Weights of a small transformer language model: untied embeddings.
Each number is 128 + 24 x the weight over its row's rms, rounded and kept within 0 to 255. Layers, rows and columns count from 0. The size above them is the row's rms in percent of the matrix's.

# layer 2 MLP up, 832x320, rms 0.138, rows 261-267, columns 0-159
size [ 97  96 101  96 100  98  95]
[[127 148 151 140 153 169  55 163  92 136 121 120 178  90 131 157 121  84 135 127 164  34 166 111  98 127 141 174 109  93  86 119 159 148 121 117 120 116  92 118 107 128 157 128 129 101 132 143 119 137 156 107 130 145  99 141  85 134 114  96 114 119 114 111 158 126  91 129 136 128 117 146 120 119 133 119 151 167 126  89 168 119  92 148 125 147 127 111 111 167 132 141 137 113 136 143 121 108 145 154 118 111 109 115 159 146 134 122 121  95 114 157  95 118 103 134 115 104 127 151 121 138 131 117 150 148 119 112 159 121 145 133 117 134 161 145 102 126 102 135 159 122  98 128 161 143  98 129 138 135 117 139 115 139 153 168 140 157 123 109]
 [107 131 179 133 175 107 113  79 111 128 114 111 177 169 130 117  92 141 147  93 149 109 135  99 136 138 137 123 170 107 121 185 125 120 102 161 122 119  97 128 147  80 109  92 118 180 126 146 118 122 123 122 139 144 123 127 118  89 139 129 132 128 124 111 143 110 119 116 127 144 115 118 126 149 134 103  98 173 125 146 175 144 168  95 126 103 142 115 132 147 170  89  68 130 108 147  88 141 119 193 142 112 125 155 131 163 122 125 149 153 134 128 162 157 114 146 129 119 123 125 163 157 101 110 138 112 132 113 144  92 198 143 146 124 124 106 104 133 135 131 162 102 150 131 130 146 138  93 133 138 129  98 105 122 112 114 102 160 121 169]
 [154  97  93  97 129 125 118 135 138 114 121  82 148 112 106 155 150 129 173 116 132 100 128 145  92 127 132 150 180 107 129 130 135 137 106 160 158 133 103 132 165 115 117 110 132  70 143 146 148 151 114 131 140 151 107 115 138  95 134 147 145 140 122  87 175 119 124 144 111 149 138 106 135 115 137 153 101 107 159  83 134 132 126 125  84 151 150 116 166 101 118 115 124 105 114 106 126  78 101 147 149 159 127 126 120 170 163  96 136 133 145 112 187 119 121 165 120 133 133 107 177 110  87 100 136 125 127 106  74 125 143 111 100 100 127  78 164 161 122 106 165 140  69 137 150 144 139 103 184 141 157 103 145 164 126 146 133 128 126 113]
 [170 132 166 143 120 137 109 114 175 144 173 157 114 120 188 140 149 123 190 109 124 136 130 158 104 154 142 145 150  49 134 154 110 123 152  99 114 138 141 129 128  99 140 138 116 128 114 148  68 150 108 135 148 151 148 133 119  98 151 141 103  79 124 112 160 109 109 155 153 109 156 167 121 107 155 123 121 131 144 128  98  78  82 142 148 115 127 146 137 130 103 165 104 100 148 144 167 166 109  69 127 102 137  85 129 142 131 106 120 109 130 101 135 139  80 123 111 160  72 118 108 161 103 100 143 125 127 119 159 130 126 157 110 125 132 128 129 161 104 120 108 143 141 125 126 125 101  89 119 160 116 115 164 126  79 107 163  96 139 123]
 [113  72 123 136 151 153 133 122 139 165 129 127 168 130 145 122 117  85 169 111 111 148 127 118 121 115 146 116 118 153 144 103 117 124 110 109 121 112 165 114 108 141 130 176  98 141 142 123 117 134 114 140 157 125 178 173 143 146 100 152 123 127 165 146 121 126 101 141  93 131 142 144 120 116 131 137 132 149 104 125 140 165 153 152 126 136 126 158 117 120 117 139 132 132 121 109 155 138 121 137 119 134 146 114 115 106 170 142 134 141 129 145 149  72 114 129 137 171 157 149 147 114 132 136  88  96 159 186 114 124 108  96  87 155  80  97 102 169 129 109 114 111 141 106 155 119 151 149 124 145 116 145 105 132 125  73 169  89  83 140]
 [153 136 108 194 158 136 155 112  99 142 125 144 131 126 136 111 136  94 124  82 145 126 180 121 131 107  92  84 133 103 118 137  84 109 122 125 146 100 147 133 108 104 129 131 112 147 173 162 134 148 109  90 151 144 116 118 140 148 168 147 104 138 149 163 126  96  90 137 105 179 127 124 110 157 113 105 148  98 110 140  93 147 121 101  97 132 136 109 141 156 108 116 109 121 130 135 128 120 118 172  66 144  99 162 146  96 138 102 121 147 172 116  99 126 100 119 100 167 137 182 101 185 129 109 157 140 147 104  75 130 109 144 152 110 146 147 117 137 124  91 107 155 144 149 150 139 120 107 117 136 138 110 140  76 140 135 145  74 124  93]
 [139 123 158 117 145 111  91 132 123 176 153 149 105  87 135 152 114 139 134  98 152  96 137 121 129 129 141 117 100 125 102 146 132 146 186 171 156 174 164 101 151  90 134 141 112 111 119 118 130 150 136  88 142 159 117 116 134 146 108 137 121 145 105 111 136 129 115 140 154 189 123 142 130 140  80 116 116 147 129 143 175  98 133 149 115 128 113 105 113 147 164  85 150 183 108  57 132 111 156 152 140 135 130 165 122 152 105 129  83 151 155 114  89 102 165 157 164 117 138 129  79 113 138 125 132 167 129 128 126 131 167 128 121 107 124 132 134  99 132 113 145 139 105 168 132 113 106 132 117 153 130 132 118 132 134 145 141 155 137 149]]
# layer 2 MLP down (transposed), 832x320, rms 0.126, rows 261-267, columns 0-159
size [ 93 106 101  97  89 104  82]
[[113 122 136 150 146  76 141  98 135  82  90 138 109 162 127 163 105 102 159 135 135 161 134 130  77 147 139 154 109 133 120  76 128  77  73 108  87 117 128 112 115 123 149 119 139 158  92  92 137 162 122 126 159 148 153 160 117 129 118 148 143 118 165 132 129 111  82 102 146  98 154 145 169 117 140 127  90 185 138 109 127 140 154 148 129 119 113 166  83 109 124 124 119 107 129 117 135 159 175  95  48 135  79 138 103 130 116 119 150 133 154 114 144  80 117 124  93 124  92 137 129 120 121 156 116 107 115 101 102  97 143  95 139 130 170 133 105 112 118 117 132 136 109 151 128 126  79 122 117 132 110 131 114 147 113 108 108 113 147 138]
 [156 162 132  91 172  68 103  86 152 127 100 106 168 156 133  92  92 150 108 111 100 155 125 102 128  88 144 128 159 108 148 162 159 133 144 140 137 145 138 149 126  86 125  84 114 136 129 153 161  99 135 139 154 127 116 145 152 134 117 147 113 113 121 103 119 154 113 104 122 177 111 144  97 116 100 161 106 119 124 167 152 136 129 108  90 174 133 116 105 168 136  96 119 119 109 112  99 142 138 153 157 101  87 133 101 159 139  92 145 135 144 149 106 146 123  87 135 121 131 152 114 135 118  99 137 113  86 125 116 129 134 187  92 105 110 128  85 187 119 160 159 155 113 151  89 137 142  77 132  77 149 101 144  96 121 176 127 162 121 122]
 [121 129 124  93  89 103 102 146 144 121 133 157 121 118 120 167 134 123 174  99 134 153 108 137 147 115 133 129 173 132  75 127 127 159 123 166 108 105 126 124 136 125 108  95 105 111 128 122 133 143 113 135 111 168 128 108 128 138 144 151 140 119  90 146 128  94 132 149 100 124 116  81 157 148 112 112  96 135 149 115  79 153 147 128 132 105 138 108  99 129 133 124 110 120 101 143 138 154 117 102 101 119 153  97  93  95 183 106  81 117 134 140 160  87 156 163 138 139 179 108 136  83 133  86 152  97 147 104 144 137 137 156  90 150 110 118 180 124  89 166 119 147  83 125 132  69 122 126 136 135 141 159  70 139 129 120  95 132 135 112]
 [106 118 149 112 127 144 148 100 112  91  86 111 127 114 131  95 111 120 106 104 108 116 125 138 128 149 116 131  82 156 150 101 130 145 115 126 112 108 121 102 107 111 173 127 138 139 115 114 105 101 130 136 141 132 119 135 105 122 143 164 152 168  89 108  86 161 162 124 117 147 127  98 125  79 108 133 129 145 100 144 133 143 135 106 123 113 111 145  81 141  97 113 132 117 143 149 131 119 164 121 168 131 121 163 123 120 109 125 151 130 112 128 115 153 119 128 102 138 170 108 169 139 151 109 105 131 123 149 145 122 145 137 108 124 105  98  92 159 134  97 126 144 108 121 148 179 120 145  97 180 124 109 125 124 158 135 135 139 106 118]
 [141  96 141 118 109 153 102 111 124  84 117 144 137 136 184  89 107 115 123 146  93 129 131 123 154 157 120 152 131 146 133  64 119 100  84  80 125 122  93 107 129 147 148 129  84 133  46 119 113  99 115 110 105 101 129 137 118 103 166 104 116  77 120 154 106 134 142  81 107 113 140 150 121 147 131 120 114 151  98 134 146 146 116 156 138  69 125 178 165  97 129 143 169 129  81 119 119 122 113  99 124 132 154 139  97 118 141 105 118 113 112 124 140 160 124 154  70 114 135 141 153 108 133 144 170 126 145 123 137 167 128 116 116 132 123 117 182 122 147 124 101 120 131 132 113  99 125 100 162 116 155 126 141 123  78 105 101 130  91 113]
 [121 165 105 110 133 123 103 132 129 111 110 110 176 100 135 130 137 153 143  83 174 107 120 138 135 138 135  92 126 144 126  70  97 114 144 134 141 101 175 140  76 103 142  87  89 173  74 126 134 118  89 121 135 135 139 139 137 119 162  83 152 136 118 115 149 124 116 153 129 112 137  87 152 142 167 184 130 131 136 138  72 172 102 107 131  92  85 162  88 137 159  88 153 147 108 116 142 113 122  97 106 152 110 104 159 126 135 141 110 143 138 125 136 122 111 126 149 138 157 124 130 127 134 149 114 129 113 113 137 157 126 127 166 116 106 107  88 104 134  93  33 124 104  99 137 135 128 140 129 100 146 142 134 115 166 142 110 138 124 131]
 [111 173 158 113 139 122 106 106 113 122  91  88  93 184 137 147  85 102 130 153 136 155 109 109 164 137 114 119 119 161 181 145 122 167 112 127 111 108  94 102 144 131 177 144 150 160 137 141 115 110 142 153 112 141 170  98 139 107 157  79 129  93 155 118 130 114 146 132 154 128 106 175 134 134 145 128 163 133 110  91  89 140 125 116 162 167 134 111 129 129 141 115 106  86 137 126  67 134 128 122 156 101 145 114 115 101 143 117 143 112 117 129 137 149  80 132 120 101 138 108 148 132 135 107 113 143 149 100 147 119 116 108 142 128 112 116 173 140 126 106  60  92 160 146 131 106 147 117 113 133 143 141 137 143 124 162 147  87  92 151]]
# layer 2 MLP gate, 832x320, rms 0.139, rows 262-267, columns 0-159
size [ 98  94  95 104 106  98]
[[112 159 148 130  83 146 142 129 133 139 100 128 133 134 116 154 141 133 130 156 164 102 143 120 132 176 123  99 116 129 134 117 123 131 156 131 117 132 131 115 123 147 118 146 116 102  95 149  98 130  93 117 154 131 126 107 129 139 116 127 151 146 167 128 147 131 134 128  75  87 148 128 136 100 107 155 100 116 124  88  98 116 134 140 120 168 149 134 138  89 113 130 164 182 121 122  89 107 128 103 131 145 104 120 105 110 160 151 124 126 121 138 108 138 136 139  99 106 165  99 170 147 159 148 141 185 177 158 135  94 127 103 129 141 136  83 136 115 145  80 133 122 114  89 159 113 105 147 149 160  95 133 192 172 100 156 111 138 139 140]
 [138 142 145 154  98 122 127 126 131 147 143 126 114 164 137 134 127 106 113 107 154 144 106 137 149 114  97 142 128 126  89 130 138 180 121  97 113 149  80 137  95  97 169 173 116 213  96 154  84 128 138 142  63 145 176 142 129 173 151 154 149 165 107 139 109 130  99 112 174 154  69 167 123 127 115  82 109 129 120 116 136 123 180 142 132 103 112 140 163 152 120 149 136 128  96 132 111 136  87 137 139 128 137 127 134 170  98 149 129 118 126 113  87 144 140 101 153 118 141 134  99 167 157 136 139 139 127 163 164 147 155 130 137 114 122 152 114 126  77  98 114 151 141 107 130 121 194 155 141 155 110 147 143  99 150  92 131 127 163 139]
 [129 107 186 113 115 133 115  86 172 124 147 170 144 110 117 125 154 130 104 120 151 166  94 148  94 155 176 121 135 132 123  94 129 138 138 115 165 126 109 119 126  93 121 167 121 133 122 178 117 102 137 155 117 126 161  95 143 107  90 139 144  96 117  98 155 159 126 108 130 110 141 128 119 141 148 114 149 126 137 117 129 130  94 122  81 134 118 146 118 127 151  95 127  91 120 135 176  83  70  92 132 164 148 100 136 118 159 149 113 123 148 111 166 162 125 120  87 153 117 143 127 193 169 109 128 144 105 145 140 135  92 117 174  86 147 112  91 126 132 141 125 130 138  94 122 110 139 111 156 138 123 128 135 135 138 128 111  52 139 131]
 [147 123 134 112  98 141  98 157 144 115 136 159 133 138 125 108  94 131  98 124 147 123 154 110 169 106 117 141 141 116 108 105 101 168 112 137 179  93 108 174 134 184 132 120 136 117 118 142 103 141 124 123 129 133 112 155 111 115  93 115 160 125 114  97 128 132 151  83 120 116 155 123 101 138 131  96 108 101 123 161 131 117 107 117 134 124  89 134 137 112 156 122 148 140 123 111 115 120 113 139  67  93 141  97 135 120 101 100 142  91 157 118 118 139 120 154  83 104 123 115 134 158 135 168 173 122 134 120 162 156 132 125 190 145 120 117 123 138 153 165 108 121 162 101  99 104 142 142 105 149 170 119 130 147 126 140 142 144 107 142]
 [114 132 124 137 123 166 102 103 142 118 144 131 113  98 120 133 131  69 135 100 142 137 113 119 133 109 154 119 125 117 125 124 135 115 160 122 180 156 155 145 114 112 182 104 142 123  61 121 146 142 128 109 148 113 149 104 135 150 124 113 126 115 157 132 117 129 107 201 142 181 163 179 132 140 135 106 165 117  90 142 128 113 160 111 107 107 114 119 132 146  91 113 149 123 132 137 140  90 130  99  49 141 134 159 130 138 127 107 154 103 163  96 123 115 115 102 108 153 110 168 100 145 154  94 114 129 166 155 136 152 122 108 179 122 130 135 117 109 133 153 138 106 145  91 130  85 139 115 120 146  83 128 149 123 106  99 154 100 142  75]
 [143  86 146 132 136 102  88 147 146 170 159 196 127  95 126 143 116 155  99  98 142 107 158 142 129 119 127 141 118 122 105 126 120  96 176 165 133 146 169 107 109 133 101 198 100 141 150 118 150 141 141  73 150 137 123 115 132 176 102 146 121 129 109 127 137 120 122 138 138 171 101 105 141 142 112 114 126 138 151 154 156 127 104 186 109  91 120 141 120 124 126 106 158 188 130 110 174 127 139 133 138 134 144 127 105 150  97 150  68 121 155 125  87 137 159 153 118 105 162 126  71 119 134 130 143 178 109 134 117 166 150 158 119 117 126 129  84 107 148 140 121 149 118 153 119 130 136 133 100 123 123 138  95 140 144 139 135 150 168 144]]